Weights of a small GPT-style language model, trained from scratch on English Wikipedia.
Size: 12 layers, width 320, MLP 640 GELU, vocabulary 2966.
Architecture: LayerNorm before each block, no biases in attention or MLP.
Training: a variant of Adam for these matrices, 516M tokens, 4027 steps.
Each number is 50 + 15 x the weight over its row's rms, rounded and kept within 0 to 99. Layers, rows and columns count from 0. The size before them is the row's rms in percent of the matrix's.

# layer 2 attention query, 320x320, rms 0.043, rows 0-43, columns 240-319
092:38 71 56 43 45 33 35 68 42 58 70 56 69 46 20 30 46 62 21 45 36 44 42 38 48 48 63 55 55 70 51 60 57 46 72 43 66 35 56 74 41 57 66 59 69 37 65 39 52 49 07 52 58 62 47 51 48 43 42 33 43 35 53 38 66 41 49 71 37 46 14 35 52 59 44 30 59 51 56 32
087:58 54 45 24 50 36 51 43 45 55 57 42 87 55 38 32 45 82 21 46 12 57 51 45 18 47 30 49 48 59 30 40 80 53 33 70 59 51 24 44 61 71 41 50 63 47 65 36 47 57 57 64 47 80 66 46 83 75 68 06 51 29 62 47 38 47 55 75 22 65 46 27 73 48 25 39 26 49 44 43
093:20 62 62 58 50 57 38 43 26 17 17 55 39 53 84 69 62 33 55 48 33 49 66 67 68 42 53 41 17 47 50 36 29 65 47 44 58 64 70 52 59 44 40 50 45 39 39 34 47 59 19 43 58 35 44 45 44 60 44 59 38 77 69 49 60 56 41 44 76 40 23 36 61 63 49 82 76 41 56 64
100:32 81 70 38 69 62 52 62 47 42 53 31 56 47 56 44 62 40 51 70 63 77 41 61 61 49 74 47 56 23 38 28 58 33 58 31 64 41 62 40 44 41 32 18 57 43 39 50 42 63 36 51 50 30 65 33 29 64 70 31 32 47 53 61 83 46 41 35 67 45 38 33 26 36 49 47 69 53 84 50
102:51 51 45 67 54 25 71 57 75 42 55 37 44 38 32 27 22 43 41 70 86 36 62 58 29 52 28 65 60 35 63 39 55 49 36 42 60 31 27 41 52 57 58 51 52 62 66 48 49 50 57 58 28 51 62 51 56 57 41 34 78 45 21 32 44 71 65 35 62 45 85 45 20 41 75 44 51 50 59 52
096:23 41 74 99 44 36 59 71 64 33 54 63 20 57 55 33 25 50 56 59 65 44 39 55 62 58 71 77 46 55 70 47 29 49 19 41 36 80 44 62 58 67 43 58 55 71 49 65 62 40 33 47 57 36 76 68 93 61 36 21 66 61 45 66 45 39 55 74 58 44 44 58 30 00 61 40 36 33 60 54
097:37 61 31 37 45 54 49 41 55 46 74 87 56 39 41 58 31 51 60 47 75 57 59 54 50 35 62 24 33 64 46 51 47 43 46 45 78 13 53 54 31 65 26 44 67 51 73 52 51 74 33 54 52 42 52 50 50 74 56 69 43 49 77 66 28 23 44 39 47 63 26 26 54 29 39 57 27 51 44 51
103:52 47 52 46 31 30 78 69 72 51 26 53 47 44 50 61 29 66 73 37 51 23 71 25 37 62 48 68 64 59 59 25 81 87 55 61 43 44 33 50 73 65 41 60 29 45 78 38 59 59 44 60 40 48 75 71 58 49 55 37 73 43 56 44 48 50 63 46 56 67 61 37 41 47 38 56 60 39 28 50
104:36 42 50 59 33 27 43 69 34 53 48 76 22 44 43 41 50 48 41 39 66 61 38 43 94 56 73 46 36 34 62 66 41 51 41 34 88 41 43 48 75 68 32 63 81 61 46 73 43 47 50 40 42 49 10 50 39 54 54 47 64 73 59 38 33 37 49 80 74 27 30 31 15 42 57 55 29 28 52 65
105:48 31 38 31 46 78 60 53 77 56 52 53 48 70 77 51 55 51 41 61 64 66 61 44 50 50 46 54 49 45 60 55 75 49 86 54 66 38 40 50 81 60 35 45 34 72 46 64 59 41 51 57 45 56 13 65 15 66 55 33 26 39 28 55 25 53 24 38 34 72 74 50 45 64 45 57 72 64 44 63
095:43 59 84 57 27 46 69 61 53 48 35 63 40 34 54 30 44 51 69 49 76 47 71 52 57 47 43 32 44 08 26 47 74 68 54 41 42 56 51 58 60 66 50 60 61 08 48 74 43 66 44 70 72 50 51 26 23 32 71 49 38 49 52 43 64 80 53 62 50 38 52 09 23 73 55 25 49 41 50 61
097:63 61 50 59 44 56 66 47 43 46 38 60 41 27 40 09 51 41 22 62 47 29 69 54 37 27 49 40 63 35 49 45 67 73 45 42 33 22 22 45 91 59 27 44 80 31 50 30 52 59 48 56 60 56 31 50 31 22 32 48 37 38 27 56 55 57 57 62 65 62 36 77 59 56 52 36 52 47 38 47
099:53 53 51 52 62 39 42 44 69 30 38 63 59 43 63 77 33 52 58 47 38 37 59 35 68 11 27 72 39 55 54 32 81 36 40 58 48 46 42 54 41 28 42 71 58 28 72 38 56 43 58 58 49 54 45 53 47 39 47 76 50 41 52 50 25 47 14 45 40 54 31 70 83 59 44 48 50 50 36 56
115:60 35 51 49 52 72 45 32 59 56 39 45 71 45 78 61 54 55 46 50 42 38 71 36 52 36 27 53 16 27 59 57 62 64 33 78 46 64 43 40 48 52 50 53 43 44 26 40 44 36 42 64 55 52 41 33 58 67 41 71 39 51 37 38 49 61 45 38 53 43 62 36 64 92 40 59 65 53 32 64
095:53 50 58 70 50 36 29 60 60 56 49 45 56 40 67 78 53 61 81 49 72 36 75 64 77 56 61 24 59 50 33 52 19 70 48 31 30 38 74 85 35 65 17 59 42 56 46 47 38 53 62 21 47 52 59 57 44 43 17 65 52 64 51 52 52 50 61 31 55 39 39 70 72 42 84 91 59 46 55 54
102:54 47 41 82 37 39 71 53 52 19 46 48 33 67 50 56 41 44 34 79 23 14 37 51 49 50 45 61 83 59 62 39 59 57 54 55 45 65 47 45 42 76 45 62 60 63 35 45 64 44 66 44 52 51 84 57 45 57 39 42 73 41 40 42 82 65 63 44 54 45 53 88 67 18 43 27 63 50 55 63
104:35 43 46 70 44 71 45 69 72 33 45 63 49 41 51 52 41 45 70 42 53 29 37 56 53 53 50 70 38 27 57 20 81 54 60 32 38 65 46 66 57 52 20 50 20 45 47 37 66 57 68 43 50 50 53 37 42 39 80 44 27 54 35 49 31 60 49 52 51 49 41 66 82 51 50 56 49 50 48 32
102:66 38 39 61 44 37 50 45 77 47 64 52 49 61 46 39 21 52 33 43 18 49 63 43 31 45 27 65 32 35 58 49 88 41 42 59 59 71 53 46 67 40 50 68 45 65 60 27 56 61 65 69 23 57 56 66 63 72 53 47 44 31 46 60 33 40 35 50 16 62 47 63 70 29 32 40 31 66 45 67
090:72 57 62 44 46 19 87 51 88 95 39 62 50 54 17 25 30 82 39 41 28 39 43 39 40 44 28 49 57 46 51 54 50 37 50 63 62 44 43 57 48 28 39 54 72 61 60 49 58 47 72 67 39 66 55 69 66 49 46 31 45 34 39 18 34 45 38 69 16 58 63 81 41 27 57 46 47 73 35 62
101:36 57 73 46 46 34 43 81 52 87 29 63 43 64 60 37 60 38 46 72 80 72 61 69 61 67 56 33 49 53 44 34 15 55 67 42 25 46 77 99 29 50 16 74 20 43 35 66 53 60 61 59 75 64 76 27 55 42 58 34 63 47 55 70 63 72 60 53 59 59 56 23 40 27 28 56 43 41 55 53
089:57 50 51 33 28 39 40 43 81 42 61 65 48 54 19 31 42 73 56 63 50 44 53 43 32 53 45 36 62 42 65 52 56 58 38 72 68 45 35 44 79 76 41 59 53 37 80 66 40 52 39 63 25 70 56 52 60 44 57 36 82 37 57 39 24 49 45 55 71 55 52 30 34 47 42 49 53 48 25 34
088:58 52 69 39 42 21 69 42 61 88 66 49 80 75 49 38 36 59 35 46 31 45 44 47 32 45 29 30 55 42 49 74 44 41 59 59 75 11 39 33 43 68 72 43 74 45 52 60 51 49 74 46 66 49 35 55 40 51 38 46 51 47 51 36 37 57 37 60 30 03 43 59 60 88 49 51 47 47 43 55
101:68 41 49 24 25 32 68 48 73 58 43 69 83 45 33 47 30 67 67 54 40 48 40 49 36 42 31 32 23 50 46 55 80 65 33 72 47 41 37 59 66 43 32 40 60 20 65 37 65 36 52 55 39 80 48 49 63 52 48 30 54 29 64 57 08 53 50 64 38 57 62 54 43 45 69 32 32 59 21 47
111:46 53 41 49 39 60 61 31 57 59 25 39 67 54 78 60 34 46 39 29 17 20 65 23 51 47 39 72 47 48 67 44 58 51 89 55 54 48 45 57 60 33 52 28 46 50 69 47 53 31 57 48 62 72 31 50 39 50 12 62 42 58 21 34 41 64 45 40 60 45 56 53 68 81 50 60 80 66 58 59
106:49 53 85 56 27 67 55 61 12 49 02 62 32 54 57 56 52 48 34 46 66 57 54 46 63 69 78 53 34 65 53 71 43 40 41 53 52 48 57 86 83 46 37 32 23 28 35 63 49 52 46 47 40 52 69 46 58 41 52 54 53 38 26 40 53 31 58 75 59 75 31 66 42 63 55 52 67 43 56 34
098:59 38 55 46 34 32 93 52 74 55 35 38 58 27 56 22 46 50 21 82 73 61 61 49 64 65 33 36 60 64 43 56 29 31 59 48 39 38 21 39 44 50 48 45 41 56 28 50 60 41 75 70 80 54 77 59 60 57 04 55 64 60 49 39 61 45 71 56 46 48 69 49 42 37 39 42 51 62 52 52
103:53 76 72 61 57 77 53 90 58 00 64 74 57 56 17 40 43 50 52 47 67 69 62 63 63 46 40 39 58 18 61 44 34 63 49 24 36 82 91 62 34 67 51 58 50 52 41 29 43 50 53 21 78 27 56 43 36 30 38 35 51 56 47 61 51 58 47 48 50 41 38 40 58 32 54 46 62 33 53 55
098:71 39 55 37 53 39 68 46 66 36 49 53 48 41 20 51 34 65 22 46 18 42 35 58 33 40 34 49 54 41 43 53 83 58 36 81 56 71 36 45 50 60 53 41 43 42 57 55 78 44 50 49 32 73 55 46 67 57 63 48 58 28 30 50 23 59 31 87 12 56 61 80 54 36 39 43 39 53 43 36
096:47 46 39 29 45 32 29 57 43 78 48 38 46 18 30 80 66 50 64 52 46 63 41 54 17 44 33 54 46 43 40 78 53 49 45 54 47 52 66 79 38 44 53 46 49 27 39 64 53 70 12 57 57 53 54 28 55 58 76 48 22 48 69 63 46 42 42 36 48 66 20 43 47 42 54 47 55 55 54 36
100:55 56 47 49 47 22 42 41 61 54 60 71 50 44 49 54 14 45 57 51 27 37 57 51 45 42 43 48 36 43 45 51 94 34 35 55 73 62 33 31 43 46 39 54 66 23 63 50 66 46 31 71 28 56 49 27 64 55 62 50 30 32 41 51 39 57 69 70 42 68 36 50 57 72 34 22 20 56 52 47
099:65 53 24 36 34 35 73 46 63 65 65 55 51 55 56 30 48 58 42 32 53 51 72 43 67 70 24 39 32 31 48 39 86 41 34 61 62 19 08 30 58 63 30 57 76 36 70 47 40 49 68 58 61 46 43 55 24 32 73 50 51 62 70 53 37 55 74 52 58 35 38 29 17 73 39 45 36 45 48 39
093:30 61 56 69 53 47 38 42 26 87 34 34 56 59 74 57 60 44 77 49 50 51 57 46 29 32 61 48 54 41 19 46 68 56 55 49 43 73 57 48 56 45 84 44 53 48 82 65 49 58 01 69 41 46 52 42 50 55 81 56 34 65 62 63 65 55 57 45 31 55 24 26 62 44 51 68 32 41 47 60
094:69 31 30 29 45 27 62 44 50 56 80 61 60 46 32 31 35 61 47 54 42 64 56 34 32 44 49 37 62 63 56 56 49 60 44 55 72 24 28 53 64 64 33 40 62 78 44 31 34 42 64 52 33 52 49 63 28 47 60 26 66 49 35 41 20 47 58 71 27 67 72 44 32 25 58 43 26 48 27 40
095:28 30 70 22 16 20 79 31 67 74 62 88 52 62 30 22 40 55 54 69 45 59 47 48 29 36 34 56 41 99 46 49 71 20 50 54 49 56 34 54 37 60 52 63 37 52 40 64 39 58 54 55 46 71 70 58 47 77 60 56 53 42 44 40 19 60 20 61 35 39 65 54 26 16 51 39 37 47 37 44
093:30 62 68 49 40 30 51 69 59 23 66 59 77 52 45 31 47 46 72 40 54 54 54 45 36 46 62 44 72 50 48 50 55 52 25 51 38 78 79 40 38 65 30 75 58 32 49 64 39 58 41 46 41 41 51 29 89 48 44 46 50 40 40 44 47 40 57 51 36 61 50 24 60 73 41 53 48 40 56 53
095:43 77 53 84 83 52 47 35 41 25 36 42 45 48 66 69 59 52 63 36 48 65 43 83 77 31 74 38 39 21 35 32 58 67 49 47 34 49 57 33 54 60 25 44 39 48 71 38 59 66 47 40 50 49 41 41 47 56 36 71 37 45 48 49 64 52 61 64 69 67 37 45 37 55 49 30 70 61 76 59
111:53 29 43 25 52 28 61 26 27 69 74 55 45 36 40 40 51 53 70 38 51 28 39 47 30 44 50 46 52 66 48 49 55 57 47 37 57 53 64 40 41 51 62 55 99 43 72 42 40 51 35 48 17 50 49 66 80 63 51 77 64 72 49 39 37 53 44 64 38 63 69 66 51 59 49 50 41 58 48 47
098:58 63 41 34 43 73 54 60 58 79 55 67 52 47 49 37 52 65 27 45 25 55 36 40 56 80 41 42 52 74 67 66 31 48 50 48 62 46 54 41 19 49 45 54 46 60 57 49 55 71 72 45 47 45 25 63 75 46 40 55 28 59 41 53 38 31 62 35 01 33 50 44 72 54 38 67 29 25 38 39
102:59 36 43 58 63 67 44 19 46 46 38 23 53 45 75 39 56 61 35 31 51 56 56 35 55 35 57 64 30 29 58 49 71 73 49 51 61 38 46 30 72 56 63 30 71 58 49 51 47 40 43 44 30 81 19 35 67 57 49 73 33 55 37 52 43 60 39 65 40 50 49 53 57 90 71 44 75 76 59 47
097:26 50 53 26 55 42 54 70 49 55 51 66 54 72 57 28 57 46 64 58 68 41 52 59 48 62 61 48 49 52 45 43 36 68 56 47 37 58 75 46 50 53 34 58 90 54 60 56 40 61 28 60 72 40 41 29 40 54 50 26 53 58 40 46 68 50 58 40 54 52 52 51 53 38 48 62 54 42 52 44
100:58 56 46 20 56 54 61 66 25 76 49 50 40 15 34 41 87 42 65 28 55 61 38 57 48 82 47 46 47 58 46 59 30 57 77 42 42 28 75 69 48 53 64 33 31 38 75 49 65 49 58 33 57 47 64 39 42 28 62 53 61 63 40 53 37 53 37 55 40 58 70 77 26 66 55 60 47 39 66 09
113:36 54 35 48 33 44 37 71 39 41 72 38 46 52 32 41 53 59 56 40 59 50 62 57 43 72 30 55 72 65 63 77 44 55 49 40 73 42 33 49 28 79 32 64 74 68 43 59 31 71 13 39 38 38 48 44 45 52 71 13 74 62 80 53 40 65 29 57 50 43 51 72 44 25 60 65 43 38 63 47
105:32 27 43 57 40 70 26 66 39 49 74 60 31 54 56 36 53 36 84 34 67 49 77 50 34 48 74 45 30 54 57 40 55 66 25 39 50 74 43 30 61 67 43 58 72 49 60 62 23 57 45 64 41 38 55 61 64 53 55 61 52 57 69 89 41 58 50 36 70 54 44 45 32 45 32 52 56 17 51 76
096:29 42 49 38 71 33 49 38 37 54 54 50 67 46 29 30 55 49 46 42 36 25 46 61 12 46 60 63 56 51 69 88 51 46 48 41 40 52 68 65 45 92 64 60 71 44 40 67 17 43 67 47 58 48 63 77 62 64 76 29 70 55 71 47 50 51 42 37 76 48 42 38 28 43 95 60 41 65 64 31
# layer 2 attention key, 320x320, rms 0.0395, rows 0-43, columns 240-319
096:92 49 41 63 53 56 48 30 68 52 33 28 40 49 74 43 50 84 46 45 31 72 19 33 45 42 29 56 47 43 48 65 45 49 53 64 43 44 65 23 37 59 47 43 23 46 29 45 99 37 50 40 74 70 36 26 50 65 79 58 44 08 62 43 25 37 66 64 34 62 63 59 50 42 33 44 51 58 24 60
094:66 84 47 87 54 58 37 49 52 32 56 46 36 66 66 74 63 78 80 48 39 72 51 27 52 52 54 48 39 31 45 48 68 68 42 73 45 41 75 57 60 52 56 36 38 55 59 48 53 48 58 48 65 39 47 45 25 43 53 57 74 54 69 61 48 50 67 49 60 51 39 48 43 45 48 72 68 52 30 57
099:33 32 53 44 52 46 56 26 46 60 52 50 52 49 44 42 50 45 43 53 73 48 42 80 54 57 48 53 63 47 40 55 36 18 52 24 89 51 54 47 52 55 50 43 60 55 56 55 39 64 63 27 26 64 52 57 48 43 43 52 53 45 44 27 25 48 20 52 31 52 79 76 54 56 59 33 37 71 99 27
098:74 19 65 42 68 40 53 37 66 62 46 55 72 51 54 45 39 42 09 69 51 46 02 23 52 49 40 38 68 29 50 49 43 38 62 55 66 71 60 56 31 52 52 62 55 58 43 60 86 59 37 40 66 60 53 45 59 52 51 56 34 43 40 62 47 48 53 71 20 43 81 55 64 34 36 51 15 80 41 44
106:54 55 78 81 37 42 40 64 44 69 32 59 67 51 26 55 50 46 41 50 60 66 61 73 56 56 67 47 46 59 31 52 48 55 66 55 35 72 58 58 37 45 44 81 58 48 63 56 17 74 59 67 66 16 52 40 64 43 56 22 38 66 62 67 69 27 54 62 38 41 51 26 46 56 46 29 37 58 58 76
094:44 45 52 45 34 33 47 41 39 69 51 47 60 39 62 43 74 56 44 77 28 54 40 56 31 47 43 51 75 58 30 39 45 32 78 49 59 36 44 55 52 44 51 53 57 68 54 80 76 60 50 63 45 25 78 28 51 41 62 71 30 47 40 67 63 33 39 25 35 61 48 76 62 73 65 30 59 49 51 49
099:31 56 49 54 42 47 46 61 39 58 61 63 54 60 40 40 61 59 25 31 43 55 22 93 58 38 57 58 80 56 56 57 52 42 47 32 49 64 47 39 48 37 49 41 26 58 22 41 41 46 59 59 50 58 35 30 50 38 64 32 45 45 46 45 50 51 42 49 34 46 58 72 48 54 69 39 70 48 72 61
101:08 73 49 56 11 54 45 52 55 49 60 54 38 71 45 45 53 44 77 31 68 54 79 61 57 60 57 53 33 55 34 52 58 49 44 30 58 59 35 39 38 39 49 42 55 60 49 44 00 43 62 42 36 17 49 57 47 42 41 51 58 74 42 42 75 49 39 14 91 36 32 47 50 57 55 64 69 46 70 75
102:18 30 24 18 58 60 74 48 48 46 62 50 51 54 54 39 88 18 55 65 44 83 48 70 19 48 52 54 50 68 38 63 60 39 44 25 34 59 73 56 27 45 45 33 55 56 50 50 17 75 64 64 23 42 64 37 46 37 58 40 39 34 39 63 54 42 44 44 26 52 57 68 59 58 44 48 45 66 72 32
102:48 69 59 37 55 35 59 28 46 31 44 46 31 56 57 52 41 45 71 31 33 43 54 70 61 44 39 54 29 35 51 50 45 42 52 61 29 60 71 64 51 29 62 54 35 24 63 41 24 51 83 46 46 61 34 54 67 36 46 67 37 68 53 50 68 63 44 48 60 61 51 39 41 63 30 70 61 32 50 54
100:57 47 52 37 42 46 35 56 45 46 58 56 31 80 37 34 73 40 54 51 70 75 64 66 59 48 68 45 50 75 48 77 58 35 67 18 65 72 48 72 63 36 49 32 79 74 61 56 16 50 51 39 49 36 35 67 48 60 53 22 45 50 52 56 62 46 46 53 35 47 36 39 68 37 52 44 41 52 44 49
094:52 83 72 43 42 63 63 38 55 55 39 41 47 53 74 53 51 49 50 51 58 51 68 47 52 40 59 29 28 59 59 38 66 43 42 24 46 31 51 48 63 47 42 49 50 35 77 37 00 41 83 35 77 50 46 64 73 58 51 35 39 47 47 49 37 51 27 27 51 55 52 16 42 55 51 69 50 62 38 56
096:49 58 48 56 43 62 47 49 56 51 41 31 40 62 56 40 45 61 71 28 50 33 74 42 37 46 45 20 40 50 35 60 47 56 50 47 45 48 29 46 42 57 75 51 31 61 52 34 15 48 67 35 54 34 43 84 38 45 58 42 56 56 54 65 57 59 47 53 68 39 67 54 53 42 48 74 89 27 58 77
103:36 60 46 65 31 61 44 54 31 42 44 62 54 34 62 64 28 49 68 25 65 40 79 49 64 41 67 49 41 34 35 47 54 53 53 20 41 42 48 69 50 42 55 42 46 51 60 58 05 71 58 45 47 45 56 80 28 43 47 62 70 89 51 49 55 55 41 49 85 50 35 67 48 58 68 60 66 54 53 46
095:06 45 48 46 40 54 25 43 40 52 45 44 39 50 27 29 66 22 37 43 77 39 69 81 49 64 43 29 28 51 60 41 47 24 64 16 77 23 44 67 73 46 34 40 71 58 43 49 13 66 49 51 45 15 54 58 70 53 47 40 46 57 58 50 79 60 39 38 33 30 65 63 57 44 69 45 51 19 75 33
108:84 60 57 62 32 56 56 62 65 70 40 44 44 65 23 57 55 56 39 60 21 45 99 36 50 52 44 36 44 68 19 41 57 56 69 66 38 41 48 50 43 58 49 70 43 55 58 44 44 67 65 61 71 60 46 51 45 50 66 48 46 45 51 40 68 50 46 34 77 08 37 39 43 29 60 74 59 30 30 62
104:61 46 38 51 38 66 48 49 58 55 48 44 52 70 42 37 42 67 57 56 13 08 42 24 68 54 40 22 33 54 73 65 61 47 64 40 31 39 45 42 52 68 69 47 69 36 63 43 64 82 71 50 36 46 55 71 57 47 46 64 51 56 27 60 68 73 30 26 46 64 40 55 69 48 37 38 65 42 40 59
100:61 87 70 52 51 38 43 56 48 37 61 35 42 50 71 55 43 85 49 31 53 39 66 45 26 40 56 39 61 39 42 58 63 56 59 71 33 55 42 64 47 70 61 51 34 18 72 26 42 77 80 55 70 38 36 58 41 46 46 53 50 63 52 62 54 47 45 43 56 16 34 64 35 57 39 44 61 45 16 63
093:53 70 46 62 42 62 50 73 35 30 48 33 39 57 28 51 66 78 75 41 36 69 80 33 51 53 49 52 43 40 41 64 86 82 42 67 21 58 47 42 64 66 45 41 28 50 55 34 44 34 60 58 50 20 29 39 55 73 49 56 74 61 78 65 57 42 46 24 68 52 19 50 80 41 21 73 60 49 27 79
097:39 36 38 68 46 74 42 68 49 51 48 56 54 63 49 59 42 48 40 65 58 54 40 41 63 55 38 56 39 53 60 46 44 47 58 30 51 61 22 43 60 63 36 66 58 67 53 76 74 49 32 69 42 48 48 30 39 44 51 44 24 24 54 49 59 41 60 47 10 57 48 53 46 80 67 33 50 39 67 56
097:13 79 48 74 41 65 39 56 53 49 58 41 42 56 52 45 51 41 64 33 60 51 68 59 49 52 63 65 37 51 45 31 67 61 40 19 65 46 47 52 58 49 63 45 40 69 41 54 00 36 64 75 51 23 29 48 49 44 57 44 77 55 62 54 59 45 45 28 68 44 44 44 42 68 61 64 65 35 58 64
095:62 85 49 30 58 62 39 42 49 25 31 41 36 48 47 65 47 67 45 65 57 66 87 39 61 41 68 41 43 33 63 53 61 83 30 84 34 40 65 61 57 74 75 56 46 39 54 45 52 19 53 53 85 60 56 47 41 42 54 32 56 58 31 51 43 47 61 52 63 33 52 39 61 48 56 69 86 49 31 44
101:32 84 33 57 47 58 40 53 30 45 37 23 39 56 64 52 53 59 61 39 45 47 86 33 53 62 62 64 31 40 44 35 55 67 46 44 22 49 26 44 74 38 64 51 24 74 74 52 23 61 49 62 60 50 38 60 45 61 48 49 71 39 59 50 48 54 50 31 78 64 41 51 45 47 69 72 60 42 37 73
105:33 46 49 78 50 55 47 53 48 53 56 44 64 58 68 68 52 37 61 30 37 37 79 78 65 34 61 35 55 68 71 73 44 69 52 40 50 59 51 47 46 61 51 59 48 43 64 36 00 43 52 32 26 37 32 88 57 56 66 51 56 95 80 56 68 50 52 62 85 45 50 61 55 54 37 60 57 49 82 60
103:59 38 35 63 50 39 63 28 46 41 34 31 52 63 34 58 42 77 66 55 62 34 68 24 51 59 68 24 47 50 47 34 47 59 52 63 30 46 66 20 44 35 64 39 72 68 66 66 89 40 50 46 40 66 28 16 45 55 77 58 75 50 40 64 33 57 29 55 44 80 78 55 40 21 38 54 67 72 15 39
101:49 67 58 52 48 53 62 75 30 50 30 32 36 43 63 59 47 48 55 78 44 52 84 16 50 47 73 65 46 55 38 54 61 75 41 60 54 46 57 49 53 62 52 76 35 84 53 52 20 37 44 44 65 46 46 51 67 48 51 47 57 50 62 65 54 33 80 65 67 14 53 58 26 47 48 67 72 39 21 59
101:78 11 55 35 67 44 34 50 36 79 44 56 49 32 45 63 62 61 15 31 47 59 51 76 41 18 12 34 29 61 14 66 45 32 46 49 54 44 51 69 51 64 34 49 64 66 57 64 99 91 43 60 52 58 36 53 68 47 63 41 49 26 47 49 41 55 68 72 26 39 53 61 59 58 60 49 27 33 56 63
101:52 73 39 33 42 48 44 60 51 45 56 32 39 54 45 64 37 99 71 51 54 48 77 16 72 50 39 57 34 61 45 61 55 79 54 73 12 39 56 62 62 51 56 45 26 60 65 40 70 59 63 66 67 44 46 53 34 48 58 29 74 52 55 69 50 61 54 34 74 44 35 43 66 41 58 54 54 53 17 53
099:56 30 67 53 71 44 51 41 55 46 37 48 45 46 56 62 47 54 45 57 54 66 35 29 86 64 71 57 76 52 74 46 44 52 53 54 61 54 35 39 78 52 48 55 43 34 34 67 73 26 54 58 53 59 61 60 15 60 47 36 63 42 28 66 27 64 57 48 29 61 44 69 42 37 70 40 49 56 44 33
096:84 55 19 48 64 54 51 55 58 32 41 21 78 51 54 48 50 99 39 45 36 58 47 00 60 43 50 53 64 49 56 49 77 74 76 90 32 57 51 50 51 67 52 56 43 39 67 38 80 56 53 61 69 59 37 70 31 48 56 51 53 34 28 56 47 56 53 51 55 28 39 53 53 33 18 65 75 43 15 69
100:51 77 59 43 48 73 64 49 49 24 58 49 40 48 66 48 48 73 71 38 58 56 24 69 53 44 63 55 44 37 39 66 51 44 59 50 53 82 66 58 67 43 69 41 48 63 59 40 36 67 55 42 62 53 49 75 77 59 55 38 54 54 41 56 37 63 37 50 43 35 47 41 58 52 51 56 58 58 52 84
098:45 44 62 44 52 55 56 56 49 38 54 61 14 55 61 40 40 44 53 61 77 47 53 54 27 60 54 38 72 44 61 46 48 42 41 51 74 54 35 53 48 50 62 44 50 23 48 54 67 67 40 76 27 55 53 74 49 57 30 55 57 69 50 48 25 49 36 75 73 72 42 65 66 66 71 66 47 41 73 37
099:21 91 53 40 58 55 50 48 40 29 51 60 55 63 31 70 58 48 55 44 24 41 58 59 57 49 65 63 41 46 62 25 67 63 44 51 43 61 53 53 60 20 53 62 55 45 49 40 16 32 38 60 49 40 22 25 83 61 49 25 43 58 79 69 59 39 52 18 65 45 24 62 31 49 37 55 56 60 55 64
097:62 71 55 77 59 57 61 63 42 28 38 16 45 71 66 50 34 78 65 28 42 48 67 10 53 49 55 73 56 35 44 45 80 52 56 76 38 46 58 57 47 51 58 49 47 38 65 45 73 23 56 67 82 38 32 29 28 39 50 65 69 55 50 58 52 28 66 47 49 86 41 50 37 54 28 33 80 36 16 68
091:18 52 29 54 44 51 39 57 41 57 43 68 37 37 54 59 44 44 36 82 67 61 62 99 38 39 43 50 38 58 24 47 45 21 68 05 53 29 33 62 40 63 48 45 53 78 53 54 20 60 56 45 53 45 60 53 29 39 44 52 59 65 43 57 54 59 53 63 30 56 32 59 44 43 72 58 37 39 74 31
096:60 28 64 35 41 45 49 32 56 48 62 52 64 58 55 44 71 61 24 61 48 39 07 39 45 48 31 59 58 74 55 70 29 49 31 51 54 65 57 52 46 46 55 50 57 65 52 63 99 78 41 45 44 52 52 36 47 57 43 59 41 41 14 52 51 56 58 67 14 55 77 45 63 54 54 40 28 56 37 47
106:35 41 51 40 32 44 17 58 49 57 83 63 59 47 52 58 59 47 57 60 58 37 55 99 49 63 44 63 60 47 45 57 58 29 39 32 75 65 41 36 66 54 50 52 26 18 44 48 00 50 37 79 40 46 55 59 32 47 71 49 46 47 68 52 35 23 39 18 57 40 38 69 45 43 36 24 42 56 85 42
097:85 56 33 53 79 41 41 50 59 37 67 52 43 39 49 60 28 98 49 41 47 53 31 28 26 63 48 57 54 60 72 72 82 67 49 74 44 30 51 53 41 76 68 50 68 38 45 59 99 45 51 50 57 75 40 48 47 46 63 65 57 19 64 66 54 51 59 62 38 45 59 72 52 49 49 61 44 79 15 44
099:56 63 42 41 46 63 36 44 58 54 50 74 44 47 60 52 50 49 75 25 56 48 65 29 38 62 59 48 50 45 48 39 58 43 39 54 35 52 57 60 48 46 39 55 37 35 65 37 08 31 56 45 51 46 29 66 41 53 48 34 82 60 47 46 47 62 40 34 77 70 53 39 73 40 39 61 67 47 53 56
092:52 30 54 47 70 52 58 53 41 57 38 45 43 35 70 37 44 35 38 47 47 53 14 83 43 49 38 32 35 25 34 59 58 53 37 46 64 62 39 42 44 51 47 56 47 47 56 65 28 84 37 46 13 44 50 31 52 51 41 59 58 38 72 46 51 32 52 55 28 55 55 31 62 43 35 48 18 52 66 51
099:53 24 56 62 36 28 62 26 70 60 61 63 57 41 63 47 32 59 34 52 48 52 26 48 58 55 63 42 31 49 63 44 59 30 35 56 30 51 56 32 54 56 62 41 74 42 44 28 92 48 42 59 32 59 34 26 65 53 68 31 48 40 44 55 24 62 49 64 28 52 46 73 60 59 53 60 08 49 42 44
102:29 39 48 52 38 27 30 66 53 66 51 49 45 33 56 22 62 00 28 52 59 69 36 99 41 49 54 27 40 71 44 44 43 34 53 57 55 54 37 52 60 40 53 45 38 56 34 52 20 49 34 63 54 48 46 41 41 45 52 44 49 52 57 33 48 44 31 44 33 38 28 43 30 42 60 65 33 44 72 36
100:12 63 64 61 36 19 57 56 57 56 62 50 42 45 53 50 67 15 24 25 42 37 54 96 34 55 41 51 44 66 35 41 42 24 60 14 72 52 46 53 35 29 53 34 51 40 63 47 00 63 58 48 31 36 57 47 53 56 71 44 21 63 43 27 51 58 33 37 46 58 42 30 38 64 60 50 59 61 91 39
094:24 25 68 40 48 62 68 44 52 62 42 62 54 46 52 74 40 20 48 49 63 66 52 61 48 43 27 39 69 43 54 72 24 30 46 57 59 59 52 58 59 53 53 59 42 60 21 44 67 44 60 66 36 58 50 31 63 28 47 46 52 36 67 43 58 53 54 48 14 61 54 61 48 46 79 47 39 38 77 35